Part of a small language model's weights.
Size: width 192, 6 heads of 32 (3 for keys and values), MLP 1536 SwiGLU, vocabulary 1521.
Architecture: RMSNorm before each block, rotary positions, no biases in attention or MLP, normalized queries and keys.
Training: a variant of Adam for these matrices, 994M tokens, 3793 steps.
Each number is 500 + 25 x the weight over its row's rms, rounded and kept within 0 to 999. Layers, rows and columns count from 0. Numbers have three digits each. The size before them is the row's rms in percent of the matrix's.

# gate: layer 11 MLP gate, 1536x192, rms 0.0901, rows 1070-1115, columns 96-191
# up: layer 11 MLP up, 1536x192, rms 0.0915, rows 1070-1115, columns 96-191
# down: layer 11 MLP down (transposed), 1536x192, rms 0.0889, rows 1070-1115, columns 96-191
gate1070 102:440461471505521480538459479498490477549484524478527547501477490476488470467504511513538488481519527530526511501513467496461472455491514507492480480511469507474497496517499497494519465519509472500510523499470519521475527527550516456472503532509501506496484505476519466515537556527481473460
up1070 100:507536480531493518477492558483510502477455546483526516486540520513547495485455472541468498533495499533511464459473534455511502525497521495498477480501512491470514502532516427512529526496503482483520520475479514498500464513542460525531522492499539501494450498495531506455494484494515513531
down1070 100:501525515491471474480506478488477531488527504524528491490518494513513538504462481468481555503444464438489484525504550525504522533545494503466493492504500504474510436467526505497475498512466529470490534517482483476477511482528473477495433493501495522539506446533495526455469481507513518487
gate1071 100:487498503512491497519486533519478461492444482485565506495478426511504529523487463478470504487517534521516441521490480481501498464473525467444501497503535567494507512521509519485528541506491473477536523471505478479468492547508521481485469461529510493524494438521483488491547501517496476530
up1071 101:544497464508513481501483505514492529461495531523527486528508523487495455514430451459501525502508517496545555473546455492505530472467494495521497489516476508433493553495524529488500488484500498513515486496484519522527507572532482520473497534503519507486493481498508457532509508524540522500
down1071 103:463509557487488518490504527526510499483494523449550511488473508488500528519531558467536500502510542479530460510517482523482492517499510494524477517511540508497448502514479499521515484490472513510474476455526522484453512474508493496529472464526486514527481514488516488516513502477486494496
gate1072 102:506490460466512512494455480521497477535493466505512530495492522543457525560469526456523520531487484509497471464514498500483507469478503482516486457514499458488528503482515518515484490515483556491500456444485555484450521487520487487472522481488486502495500489483465526491547508531510537522
up1072 098:496513534481533506491465550447487509523465455459486487499526492500491458503533453505491492496536498520567478473491508500501508501518529513461493521500495497496522462461492502509512485533496502491477496492519485521475495491466497483515539518528508513526519504530519514519508465480530513495
down1072 099:494536505496535473519533493510541530484525484557525485506488448460502506447482505514511444497439468514480462489530499496486488495478488475480479555503516530515510467484472496443509498514499495504519492529523492492528467457524495521487461483461494490486487488518503469531512487493445510524
gate1073 097:506501516503504527513498486493509511542513501525510493516439503547527454509500528525489494515452457477490516477504472516512478528486533504492482523543494539467522512501510468528521542460488508497495493524511497511474477510511491474483526493508468514517556492527519535494484510466511497474
up1073 097:487535497498504477480480527516537486486509502472459478442542528489501490466518507498486494551508496523553489567527542521530515467462533528511482522464540486506517491488502485461553485534491498507523521457513491487457500527533492521513504510543452521484469517498495463516467534507511476488
down1073 096:491502449498538503501547501510522512494524486449470478524495476511536489524503505501516484514549518543458525539542526538461492494488502445465449526491520536514544487477534517524518509485502490469477500474467547501501461502465459470467496519520496447469480443498520470487490492475459511505
gate1074 101:501481471501545523463489518507506494522481496537465496535514446509507535544475453473469507472489453491487493505503468485547490505505546508496529477496487536492503499467521537527488490492506473492494531513508517491485490453530528480501521499479523494456463504482508500492485500482483481471
up1074 096:512501528486470512491480559493471408481527529490480512513502511515505470507503529491505482494503463472517522550487474522506536503535496536472507510500477498467526483553498472485456495534468493504527548524489499484482484503450504544505521526508446476513501474527478476469467494537506534495
down1074 100:501508505527453487498513516516525530467481547484503482533496494561513471452499490465446512519513531523490475457500495442498548523500490522503479503508522481483465485482477494502508474498529481476530443488494489480550486480505468489481467483497457464517524495528505485526549500488513496545
gate1075 101:485519504489524498500478496494486538531495476514525480498481474519497444498461505490528502543538541507515492476495517465451499530479533461545517499526464507543504554499491487499500564492462479468484495467517482475521504524544520495496508466494469517492479512528498506511502457557471511539
up1075 093:482508536472480449526529481483487501451497511511538502447494512504461506475523522475513505484532507513466508504473517505523526500464477449509482447509518499512525496538475550532515496463515502507495508468507505506479544498477497518482502515513506487504552502511488560526462508459483464544
down1075 090:472535485500490484487482509504474494530525495509492497496492471500538506504532545504537470514535519519539485478511527482502521560500526488531501528518512441496547485508485538499495493511425481501521481472493521495482509519504527521514495491508544577488500531532509511521481517489462466496
gate1076 102:552518470501525529532517472508498485492504447495493565548485469497472485499530486461469518543528533481513523474498475497490454498468537515510493498479506492515472522531519480489491508487527554530478548492509484495481514482512488511478549520453491518472482479532533524500510529504540493537
up1076 105:505471538477479532507497471520525505479537530484494528512441547519484492476499480519503509500508489476501462488506511479503514482485478500535520526513538514482497489455486495494514517488511501518504500496509476484498458503525490483530475531525495503518450524484517575481470536520528472519
down1076 106:486541463497473489509519498520469521470491472503503517522532502494515514479488481536513477482520478522496506506480472516482526465490526551499454477478475515506455453530508499463479477516565485542474527482485483471543500521526518493512494494495540510483530492520529499485516471482469512509
gate1077 097:537538521468505543464515494527483491546479525509523515514472516473566493512473525478512532530446494472503467517519503479494517467460484500486525540487478516496513498505466499460524525487505547514485477488501457450506490496520496493519507533499511493505475503458473481467511551512548505494
up1077 097:493459515543530549465481536492507490504537511487531508492486517459506519492486541488466494485472479485530470563535486510487536434507509508467527482510490471511500482549468525523530489485481504484486473498475500504497503516539507507502475532471519500488458498484516516520485471527502539505
down1077 097:470513506502477478527490515527520451460520520513534480506508519481525484478480524490504497472497497505491492507497537555496490524533496475514506482490533495518553495511488504481529518496497479483493505536517514506491503487528483489522510462464484486495453496494511529494489570512507503543
gate1078 098:507513452486520512498503468521533518525456506545508497510472519501469511510514515515556471502501525481479508491486495506509530544547514532483475514491510483530517511530509513500477461485512507489485498503469482513487532552498468476504580515493485456462532507502543545511504469496536513493
up1078 104:544520477511532490486510489501503517511551486529484509505510528519516549540530445485500533469461497540513559517474509516503471509501523509484515496483488531514466534517510512479503466534491478501536512458420525466486521542494497476498480510488520464496528470496584473500510499476472476480
down1078 102:490525473479530485548515505456527519493505490513471513487478494467474485531481523560524492499493504484488499460484530505515490479488525461510495446490518484511511432506505462493541441507492482521547516489530521509451507504518503519573535471514528516508466532508504490517486476471523434516
gate1079 095:524527486512491529534509514480544464504540516476473493527502478485496507491519498507482499517494507471507536478482463439529510493524508511480493463544507496544516491439500523444504484476511488493510463493466492527550511469488473489481485519508516496527508501522478520510483551544499474564
up1079 107:508485530461483511496521479473496474507469486497502504446504497515509520498489517512505520509519512532476524446504460493526446478492490485477485484507449484559469484520485526492483497524509563518514474511470493501547501483471466503502482518494477521481548532516492507496454431496448478538
down1079 100:524526507477503451496528511513512503485500479540513467496501497544508508503505517512467547513492530508477473513504523515517486515533500478493501488498478461499466489521486475491486522511497533522526497476507505509445484459489484502498515478531496500452506484480535489506495526530529486481
gate1080 104:482466509540498496497507496488502486518516479504486488514512517476512470490525507509485536487498506475448524474546508446535535487466561536504482506533451503503524489485499538490498532555481497503516473513496491500465474595536463480499516508467509466483490462485501517557493532526503528487
up1080 107:503541460535501521498473495540528539512501477492496472494496479524523525504452503483525500468550503473505476505526530498495462512524487512510515496472530507486511509520493500519482498505519530511511514472525518491542504513494528537517491544469547497439478494534483485473527455514528486495
down1080 102:495527465456472513549508492520503486509488465505474523530534491508491533510527505466459483516515513491523492524479475519486497500515491489521491537530493526518562485506519513494501504509569507554492491475484490542523511535495505514468507460499478473474509506516455490465477488509506550481
gate1081 104:543503494539501508504482486524514525515466479496485525513504482513506514529483542449486516462502496482524522490554454502486551518516505435488494493482518490501492487499535509463473498523500506487504492566498520531465506513507518504476485519529465471449548492511511489456505491487485502498
up1081 108:468495493483552478515486460526511496523463523527499520470467541528505513513466456487477498513487512493464486492557459501496497477482511508548529544524509520526504491493485516469535524488511523481483454498570555474475541512497506533518514521490471515511482498504531589521537462508469515518
down1081 109:462513470508458454463514507498499499550482515493504514485500481568529498450562517481465521541551497502467497538503500447497479508491467505474497540477515517496477497435497481495528560499463495472476461494506521489520468495509528500586517448477483469507514493471524511516490496495487502472
gate1082 101:490446483503510496491471460524482484476537504496505505545499520516450450512494507467504506532510508471506538533515483528477529484474493523523521481464476512519477499513466520483528509477479520490538503487505507502459460481508520513504496461489505499513468508485503497501506520516469506520
up1082 106:541480486534493520503489515505498478483500486496504514497517508546481465530502504492523530493502472487507482490504516496512512530498511488514516524513489523499484484502483484496508481519523497487515445516527478549514507529540513483506419488508480514481547546541524513483522530446472467466
down1082 099:525507410506499477542514489505517525524485441521509532519484493494497478517478475490527493456504537506485507482497516492535534480516485540533449475473460482505502490533470489519472501471548494546514526526497490492492458512507506526473500507538455451493535492505481500516496534507477491498
gate1083 096:537520502509498493453493480527520562527520526490449507535515509494496490515521501451507485496508529479513484455487505445500543545504502451482482450498515460510512497515518464509518479501504493504509504446487515531506537507469480495469496486511497495475482506525477516496501527479492496483
up1083 098:485529507505477498516549516518515506477460473539491504467493496494518478527500542549541511483506492487526537470516477530564473485473511464535518487513525514490528471475491490463473500568473504496514459477486485489482502528514545567488534503506526513527504506511497490486525482475493503523
down1083 100:517489509492490469481427500536482481476504463520510530473482513491491516481461497491511517509519467500523513496469528509476493547553456484544524463492469534520514526513506468510515518490496470514525511471499538461517503464508520499567440496504485478479496537510472489536489476484498525463
gate1084 111:508503441477513479480478482527540519490491517455527503527464480561452509537534528502443521487492518496476518477497487481476496527555484465477504516512468521441512518493501484536483498484511489466456529488488499486496527541513492493496475507479498468501494444539520533529492518493505504554
up1084 104:484521485519527469504503498539541515502531524502501473493522532502438492497502517546529473538472498550500507466526522527511533473503466522507476553500451556489471489547502519463473485499502569518524506501512494485528526520520500524512462454496507494483487511486475555507502515492493531504
down1084 104:495468493522497544493553491516537487489516543534506476501513528460506509533505487546504470509514513480550500482495472481546518498468479501522541471503480466503520504480509504507474505484458571489522553504539468510508481504511505463502519499548520476485457464487539518490474495439501488464
gate1085 096:546440494474476459526497493524464459497532514537457496513501522517483465457552495462535530472485477488543483552472482483522538496486495538473492514507545468502477515497528473481471528459505506502541518449482495515482479502455468498481493479498530515505497485485515473450506527490506499511
up1085 099:505502484508480506513504523451469486472469509439533466481505456499522446473532469502490461500491513543510503496544463477497517502528489509507530494493489503531542528503563493529493542493527492494505515527522505533456514547498520516543479536564488517500467484483503500472474512501496498466
down1085 098:492502467497498447520496492501502446501479505522496504488476478476502528500452509504514492494499490515523472531451538512539512473437491496508485533513500415469478522473518487533520505437465507513523490480505471535517494559503439474461485500491489519506464502514505449501477485547533485498
gate1086 097:527534523500485466501492503534522485540531503486488526510512498508509548489535506487520525480428487486482507492480455515498478473507503480517495509483492501550524539450538511497504554547501513495497527491457556471488516499510526482534478502472524473495517526509499515495457510475468543494
up1086 096:459497492486495537550482528493480512517492494448532514524502484495497473492527498470471495514487505470494478491502486473520489480470452515485506530502512506497467506518465499485513499497486540478496553508490526524509507489509497549535509513430473487508495520491537512491498457538508552508
down1086 096:489486490517481511494485514537510505497482516495529530503482517523467523519504499498477517452465546505525517491498540487473503490520504522496493505522467478558476511553527557501550537502499512494484515529489467492470527486518529536565545452445497529471489485488505493490504496448466524504
gate1087 094:508499466544507491478503480528507517538511504548479500490450526466530506494492469515495510472477496526497506462519483512477514498494532478548513526530497484479497556464477532470523495463533568490458535478494525470527498494465493486515511530477495517458473447485529498473513483493500480488
up1087 093:476516506514471494491495523491496476526504504481522516502473482490489506483507477449467523475487467533541459475480514468496489490523499548469496473476530476483473549494477517500499471508495493516551533460460488533456495484505504494493530507483472490487492488508512471550533514489465492529
down1087 097:476467502512519491479516515515506511462525483512472487522506537513504496530446502500577516484530528523497534524508471444481520520488534494495502493530496538503473467482514494513522469455497495507482539510480493492512474533499497481542476540466520453512435531496476506477516457548502482437
gate1088 097:488562493497491514513517462514495539494515473463434500479491483495523500476517488489488499484518537535463450478475526462498516528489462506542522488481509474517505516476511464448519496473486475498491497501500544495506523503534473494497449459471508544499479527493517505516472487505506485483
up1088 084:502512482457470501476465438508495494495496516532507469499481530519501472511494498483504512468471549498527486513488521491514534514485513541477510552532485507479515524519497520519516472488496511490470454485501520485537500529512491495500486541525454491491506502467547544540471488512520505510
down1088 092:479461476536524513504519505478517500516545494494481538501499484531485518491488482469467494472481506487475476493474514566528449544479503526553463446511493457489483462490428474500480527489504505509532526480489525510502512483483497478527477480450507547523512493575469512495498488496473484464
gate1089 094:517457526522514519513497432499508539536456476532486505473457498494478488531511472511500507456504522481469491529447505537532524487448515473486512463509474543514497536461490491517526477482510494482504503475478524482501496516511503469496526503499474471510521529448525517457485468458504501537
up1089 095:526497533494503451538505496536512542468530463505556512506521510500486476503528488460515515506481481525492515555486497505497491462535502462484474478513489487505443494530511482486515508525502522490485473445513488507506455475455476508498483547493441489522506483522443508481481488555556555464
down1089 099:528533450527442501551479504512443503499476493483478470489505512444515468514491506488509489507503572474513510468459531486502500481486507481508500511493473482536497452497515487538490496478487494506460518468467506488510511473495461518454522491486513504495445497518506485499522475514482512523
gate1090 094:516508502542499466496528502482485504515520516502545510481475435488502499542530556500465491507488464484495492449483469493531527480541497499445528541530537486457495524513490498530457531541489487502504488522499515496496491526517487487493486507545486499510513524517435470503509504483496507502
up1090 091:528479484492478507457466492497528493476485510535462526487504502515511523512500511510486515502508503513477554491477480479481531516503501519533463527503473517520499524500496473474509502487479519478513526505499504509445487465545508469491475474443520499491523520505471496548495538501490498521
down1090 093:469489501492499468525514524525506487478532433467479488487508521497491561484528532493557456515536529475493476485469507522485516512518527510519521460492489525500503542475452448482499531523491541490498477495450502472490498541529481460520478515558525529493483537481469528488471483485515475503
gate1091 102:530506503482465478503510516500507513506486497516481532527456498524532517487487477494503487492525562532534500528492499456508511512502512545511492515479540486464522511503501501531549504498531468538501504430495486474432524474534520490511484479480514460494490474505480450564491533487487499545
up1091 114:495470473503477440481492500531500493558510491497519549448499504477487553509540484519528468522487521532486455555521526493504499472461470464523472518500507476468518471524498527535521515518515488507433482526522490524496449474480495519516496451507501523500494497524485518485482573459496458528
down1091 112:489475553489516494490482461514489464497489537506494487508547473491481496491478508473534501514495483520480506517426486512498530483487519506463491497518505500509511502504462505498504476478475490472447478525507526498526513497457516526487504532500453489521437492542548514510491474512480563483
gate1092 095:479501472506511496495468531525528459487439510514508500537505524479531500505502543507489524523489516545531551535487495494508527536540506502488482500563530475521457500531519523511517509493511486509482486481473514487525522487452503485515496448529528516500478487496477497480523512483457470475
up1092 101:476509465508530522505486514506509521496493505515550494480529503541512517485468495465390500496486535519471526509455519516502494547517521510501498435536510507511467485440522489519510498466520470478511539488490476532487488487527472493500453493509487483480511484467487525503495493504529531494
down1092 104:543484495562502524462456516542488498488474529519461496498513482486523509540446538504518488509481456518432496516497478540515499542537488476494484470475497502509507511489532517501502487486502477552522500489463462463502500477485509480493519506518494485493520466499470453497524515503438515513
gate1093 101:532489537515500506449556515524512511503479544527491511452466517487522480497511509464510510533496490472441499490510494493472533464491459500492481517506476522490502518511521503511497537498504530541496484507525520506453475500509512485492489498539477518509562489513477540471513504492495479525
up1093 096:502468493487497515466488503484481513514508493494482460486523490502537516472571511499511508515500503467495467548463507487484486528518475510508464496484465515524531489517550474517475487507504471516520528523481519497518547494506485519496519463475457518507473535482465470506534504455520503496
down1093 097:493487478491505507461565500547463560497456474526485491545507521520503504515484510499515557544486475532509497456483481470521508503455468492537483474516488501469491497501487521482483500523475478497451464477460511513494527475512521529539501503498556516519528484522472524514511479498479517528
gate1094 100:516512476540491478563495493515480480523474483500513465523539496478482516505479502502478500498531529527528512533520524472463493490483483487533494482502501528524515503567500488467468479498518515514458515510475533537493479528470503449491433429478488507517452483432413532513515492511493496479
up1094 095:460489456506506445501462461502538493497536509509502489520466498519494479517513511533499485493468507502521504485486500498461509497491470487452459496466517523517511476533512485492515518491500537526487505469483513511518499485472490461469502475526465497492518474472491516494517574530481518470
down1094 095:528516495481496512473536499517545498461479491520474518540509495502503524468467457479512507495495472479472448448471507520487511494552478524529499483542498492498456473477525514479551471485507479510517529505488518513495493478516511476505524505498510465476471539525525495518508458499462483486
gate1095 096:473502489471490535543523517492507459510501507478464568530499494468493483525543525518494505531533509459506496509452472499504485528490530495501476523483503460528515490503485514479540478494509449496533469500495475488513531506536473491466505492450515513477504515489525527496480441498510464508
up1095 099:459485503483471463480508499485523496475454498471450471487535542469485499563506452513505540480493469465497489495527522476498484505530512477470477474479528478528504504499523520469528478485500555497519513539532499457539522501476479504508484509497494549522484493492505441487483476470537498539
down1095 100:514470527488469484455501513475513509545481466506506472522520503515495547484510508502519527506506481565505507488543465477503447460504542528494507493489490536497496493496484504506545503493483530468479490507491461478488510500481496466533511528502532530515464497512506500531470507521490501537
gate1096 106:508508475542501498500457449520521504478506443463493487507479508484479488484502502472484503476517538540521521485462495499542516500516487549509531525488503486503474504493490488521481491488517491454520490481504483524487500532493542482477527438507528487491546493501455499498519575514462498510
up1096 104:477455520512509500515542491497469542483471541518460494476513558523512547513478495495482508499493510537505509522517540470520505538503492484451476479500474523528490516525515491489480499523509497502475500500493489531504469507529506491503497517543517483483491482518473474480503514444501508460
down1096 102:465554519471496525497503519512502462485515488476449490506585472494495467495562556465467500474476515473496476536513536561479468483510505458475472505491478493502487456512560479457496449517480524502527512460478510475503477504499504470498533477510512496511467483466471496477511511526469465516
gate1097 100:514497513480480453498459476493467492522499511486519508488507500497499524517487539501503468491476459481517489499490424484512466480500484462493507541508493528472530415527507493491490491534516511532490479484487508467500502480513498484481534477472486479483456474497490532513503488508484522500
up1097 107:496512447516526535501531469495548503500496495463525465477494509492504557516514479514519561486465497493566525524506503539474513502517468486498510458492490486489483500457468514529499486506515519504501501491456499500500571506506485545461493489502521522525485494471514504475542531525510500497
down1097 105:510499534466479473490442510547511493488486495487479511513488522508481510506543501501520512512511491501448517508514530514472522495474495498502507508481541483447494522483478510498540491489483475462465438448524516524486511504505502502520533488521528507474538516503481505458480495526499481543
gate1098 106:479433474501489557493494480453530509533501531510468513513474532490497502494514498505485504482485515497502498546498482475454492541514508465451525468529529530500552520493494485494519526484513497535482494500510508512497491476472470505470497488459493480495493483487526481503475488490503500545
up1098 104:492483525506489525504495485536520540547500556522499512485507524513483509489464463496477482480473476501477513495528435538497532555488494485523534490527509441504504492520505489505459511514497538488459457478499497520499486492494514504508480540499491500521521504489491511496467491479534501522
down1098 100:476487482495501502528449445499492525449483510489478489479473542478534466509494461516505498492474534486487486501550537486522523499481496515504461511489532508497542495503472510522516467478485506493443507518492496521495484486534506493501531502523496466509460516528529514483562523520532503407
gate1099 103:488562496510467447497487478528470507497467460477527512521480558487482515499567485529503488453453483528498506469564532464537511564533517461494548471505503468524477514502496507545504533480492498492496547485462507506499488480524551526499497474527538466528502463468485492498492521509512480492
up1099 110:512535450517495495455504537480524503495491481513496480495517490470469547495498495518499550472504480501501476500474479481506509460484509442512458481498544492520503487491544479462529480500507521504484506492500519486520503505524499495524481496486457490515490500495542493536484479499542512550
down1099 112:479499538527511502497465482502497522501509493527402506492481460500533514519526447499488472497513547501535498499513518536450519475534470465520463479476494459495515515488456474501487464495475492515495467481503479543521495520464502470520512481486519520489491492514520513484486496486440508481
gate1100 100:485482471506526505527509442497478463518468524503512516505476488470536510536483466512508486524543495505483491501499544492548532533472481517489512502447473487478484485527489517528497522504471506505490486491510532479483530535497522534500518476506472513524505478478480536507478496482504530526
up1100 106:535461497471480508531469480499509517511465515497524491482485460522538504526450488516480494479515513503479486500550508509522488523457526498518489506544482453460486522512512518503511489518517436527480557480453508506515556495483545536506479519481482501477477532506529534496458502524487512459
down1100 104:527537536510499515529491504467527526517489507463483496523482535461529510486476502463511522495489510511530514530457506492518526502466493549493484502530519495476499517448455555496498495521517457467463505525458520484467470483464505518497453499499479536511526521510522538490462463507503473501
gate1101 094:483495503543555525510508491507496486491523508485477510485532505489496451506502514556469514519511473522517510456499451498473468487480478496463487470466491481504484466519532527489504495512522524527496531471486516485505467474473497490495473484490496500574486493482500462483486496527469519448
up1101 090:499511533536522476471520491505529496542494536461491458523516550520532475477488507513482527492489487484490500485484492473534492470496468514518485528543497501548496463489512526515509476436467492494476494518505509482556516490516459484503520506534481482502532513462506532484498492506489506469
down1101 096:518514558499453486524505520462503525469491491529477532485466487494507503516496526489492508492486490487487538496492478597490480517538516493500543453484496516472496465519500519455511483500539529512495515523506524515458447515478540496471470514479516485521476505515448460510474522508512499519
gate1102 105:504500511513492522512490526492478474498463498534490464485489500525451462535485487493535456528504536469487515463551487474530515493517509506478480504494500502491541507492491537521494472500556496491497503519503532453492452562545519497430520525498478509476487524510509479523496512564495511532
up1102 097:476497433552504465538516543489522424520513508468483523468497500480521539529496481482483492497512497505475495475482499516502491501546506481465510486487491508476542495525462518482485487517500491506469488510511524474522492531523520532472503493496504492510501528488512487495518504522505437523
down1102 094:547507503526443535486518501470497445525536527512502527541499519529493465445467514485460524507478494489493494535524492539479510516509510509506556465535524529509499473534491494532480474512493501475506544537465502468502485503451480503468500552494510486499459494490527467494513497522509490523
gate1103 098:509504471482494493453428502508514471477496517520508525494458517479497543514481515515465528441487531516508513466472479452499507505492519519467480493541506508523490502515459497527486517440505464524552472513504561511471497484491515488510493479466501501464459496509499461500483487494510438494
up1103 099:514470510492486474497468488475505480492574503512475452506501462504537505529529494495506467555508507474498503479490517512524516437471456491540522473507496520537542540496475497481524463563462503484519460506538495470498490489508503527499529551552480495536499517504459475531491492501486486497
down1103 102:500510545490474489518474459488495461475464462493529466514509457478530489515499482518511446513532515488484500510499503523517503520527490483554516523499413519500503501524494498514480500474497491466498489527462535495503508513476519479574518518482502548491494486512496541491484480524509446513
gate1104 103:487472457517515536448474497507523537496495482503499444483487516472502501544531513511495471472502467479529489515510477515525508520513507486507476494503489512505521544513535508484536466476524485519539523485466513526424495497519501502470453510439493469467502510518466469446460498512523501495
up1104 099:486484522502438545478517473527521545487470468487550503528479490507471471497494522521484490541520488538515469489495474490466475474500513500479507507509530457510511530509509501481503472481493519522497532495539509514523479507469453534473442514484473507561513504505533523493485512523507522520
down1104 101:519526479493508509477498474452550530545504475463498511502477534493523501499501521548490494530488465498500461545493473447554539499485488472493485525518480522509446470498485484474466478524502462478482509506522465479506486531491514458554505524509507504478490471473502505516485481476487480496
gate1105 097:514497515507516502500467538543504495471440471536479526482520466496480481480533491509492498543471508485504510525572498472521526482550520502490514499529476479536530497547532466519501478435485488503493530492478537492499524488542508482488512488496486491493521498440505520490463491516487516468
up1105 100:497466498492497485469498499464520518538505532484503528522448471518475498501509496448536479522474524531487506480486461488526517477516490550499525516502533491518532473458491546525478493525504508502502475488520483469478555498436500469483506519457482493491493483516529466486482546515500530510
down1105 102:478503467505514531518497485519484521524474553513489468477473487561488542483538517500452486535520517466495477527535489514478504511510528504475486545485470527511456525519496466534484532460539493498493465495490507469533477512517576509571480517508526492468542494473539504479494511488518523491
gate1106 098:470472488492483512523457498523452458453514419481492513542513536473511449522501507530466507497505549477506562497488497560441448511531536493492488444484466476522540509489497506478499492522526481507505480485516505524480471497490506515468496500500524511496471480529503523477486526532549462506
up1106 095:509505491511523506458520505476540500523508502476483526490508452480512502515453455485454493533481500498510477499462489478472510540482492502454510481461464527537490517534486483471557529499504472518529498477485470496504519488528459536500484500514495489488467494498531468480435533502476516538
down1106 097:475534509495455489525484485534475488446495500463501489514481517467531480515509506534505509513514514505504497514499526435505505482483503491540516510549484512461476495485503507524465499470456496466463434479501514494488465529512501479533507507525526498470473521492533534440499507520548527552
gate1107 095:530481494478517507490519476557542460499491481472510478458451492511515529475464511560499496499504512545495538501528504490511520525470512481486514522506502495494514504540498517508535513531512524514520463497483454509538522487520523501480504485505463502470439520487476462497532476505494504507
up1107 095:469531464513488507535539553553485528518476493515437500542532518490507538509508535495506526481464525472525504508493529510451535495518503501509547493524487486476453491508484462511477541516526526454511469512511476502520495528510510483505476510490539501493488494446532467505504487527474543528
down1107 098:501503514514468494424491433479493482524459474488488533463448488473505460532500458516512456505453518525495487493439469460548505464475487467517479489522468503540522482492478499452505502450482550502474513497488483475481522511485476473469503508507517493502530521493491439465440513527490481475
gate1108 102:508490475543502531517514470477523494510520497479499536502449500497469491495477546497543496508548547461528527527460510507467506523482459480532474485492445490524509493507496522514502523535550528528481537489510530490491566484477520510464494472490465422482515459506514541499448480481532502531
up1108 098:465511527496492511466486503507484493492510467514477492531521495454502516511496507480509501472481485521534575529535503477505510521474490474475475489467504505536486470527524476509464482508522505482446534501524545523469513498514533470513530512513487485482517473498477547496521515509492506490
down1108 100:498482498483474529531572492516528522515508528478560483465494493467499495514479526503525473515521528508497497455514495456514500506506505474507500491511511513501447528521535483515512505493503514483546489469492500467468473505558493519506514484507511504527500487481485520503525503464528497473
gate1109 101:501517486496511534567517514485503525480517453511514508486527521530565497504536496490546498514475497463487498463515526513493501518485436512534508534474507469463502492504512477453510523492515491484524500519519498531509508503475502493488473517506481483468519503541476512536459462507506528512
up1109 105:493533470505505492484491476514446462451482521495450511491527501526549539545515475474532510475450510505484475499548490465525497457510494480511530473492543491531511463484500512434526454490525541493508463505471567508510486492486525487496509559509561507489504506493490482493463470509492480507
down1109 104:507517491499484502546497486470529492445498486536490469468544490496552473463549509486485495519504517458496477515500518464482551549511500450444517482498490526415445477472519494505488511479500540490460508539511503471506487489491485496461513495514510539483535525542524502504534483521473503501
gate1110 102:495526474519523483499479493497522501491510495517520485486477518507478466472472502447543504508485485489526539493563509521540506512492445467482508487507473481508507523552523478487528523477500475500494484465472472486489515487469470511504470526503501474498501496539527531505466498511487496530
up1110 099:461516468508484489507513425472516519523498500494479473465530510452480432486503484509522478477506501537532516538484537510493513448463477515462462524497534488509515558508502471479514529519527493495513490541524525500531445491510517470498526513513518492479492497485528498506539486505491490520
down1110 098:546442483482499520503509538486501477518526542475477501462499517524495517492480488492507532499490524444520482503431509498460509490536513489511520485475474542473524501498512518538520508538487484463540540512483513492473454508502498500535499451493477519470517506482517474529518504504495498560
gate1111 101:532507500503523475528518470520501460502489485504514576521480509493498484483499498455519500478523482507512517451542506486472477498492496553506536532480515489477481484519511480519508483509503507498478493522509507511470492505495517452497537520486481489468487457503540502540476487541502496496
up1111 103:522477487462490519496498548529484512513544514512493511471502496499500464478478476488509506489487499512506471541511518480492506479518501480513538508464482524494483523538489495500526493492521521497481459469468526530486538506473521543506492511537488496532481491442515522486504494461526556516
down1111 106:492497509498519507497490538512489556500518515530517437534492509512487481483561517480461500493453505525519494526497483465509528503496504461495515538553483504488469508468517494447447504489488523509536514502525489491500551478507497500565509538502527537529486516519492514534505472475518503519
gate1112 100:487508509471511420497503479504501486535486494525467523503539471539472495535507482515468487497514534485461508493511502470548501478507524493489476475486493524485489505524489490472510523487484493507500523479500511534506509414516535519475516509505494501470499504501473508516499500513527513519
up1112 101:490522494478485471496488485448499518509477543507508462488542476493521500503508511512481512490482476497500464497465502522555516533466487492517515469522485523454473476497513468511486491504470546485529479504505497476421503531531469497475522508484506530530478514427466525500512464491527477508
down1112 097:498488525514496557520490508484494496508466540527518471529500528500517552508547485478457474523514528493505502462483514439483499497490469427479502517514472482495507506497547529520533513483533503493523510504490508495556512479478499470449508495515492434515480513497521503534513473472486484467
gate1113 097:480498484529477513503459488504470479522554509508494525490529493479488538495500543465530525528483509576505488497506540496517481549486510476504495528525522508497509535497525490478535538470517513497525526489507491514514459521481496535523473457514509523516499543445531497548470511531520465532
up1113 091:514504483487530536496449494469509475528529494488501516505519485477445497484508486476536515490537487505490523502443495499506476541526559522497516506480446481498510492521532523525513479548507456519474540506508502453468482513480541517490483490480545490494493485500510474476457503505515511553
down1113 090:508520484508476520538520502508514475495535545486451514499496515463513523516530507485494531525508477517511485506530509477472513455463453519509481509525525499530515506487472505457532533468548482513509478474494478560525491521482462490411450518515472468477501503497513477524557463477490479460
gate1114 099:494511510501522495520518512498460485521501553514422531449531507499501475554480530461489510511516478466501488455517509503489483522480528507562486576544498502492490463493527473466528510510514529512515536525504517528493522458519489494487525488496526488467512460487519519520531514497487490490
up1114 097:461530505522492490471518473543497498518442514459496463502478512468456479484460474490505463501528480513508471533487512472516468483454514494468469533521525544548501504508535510493511494504510464495451518458480483505498494462545492493473491485518504521546464536472520498500495529485511495551
down1114 098:484505519516499521515504502500480548492476510499485503514498474501495488510482495458486531422478475503505482539506514543525526464521503485495538496496460494540505533500509560471487489475479511523528543490457498549486504473448462470512512495513497523474483495535477518500465531512510492512
gate1115 098:471456472473463488490471512546498527579481472516536536487492539469472508515522529490483487464491500487515513524486467497518465483475494506475459508503470558494489510480558508512486497551520485475519500497513498531465546553508486468475537511522502520537526542465452521495530461539512496483
up1115 098:534459535509499479534457485461495463487482504522535519548498491507493491501484453495500464478520503508475488538496467504460515506476508499520546516490499478503507476484492542467475499464505507526480501505480499510438481450516519475507475506489532493528486511569484492492510530473502530529
down1115 094:517489466504466476502508512518502499504522450557512485544552530471532459493507499461494533515553551511487492481498506525516521488522497498533521450517483496472486540453501564485522507549551506503510513466477506472484463550493521471459474497488500507504535511481479482509467538467499510495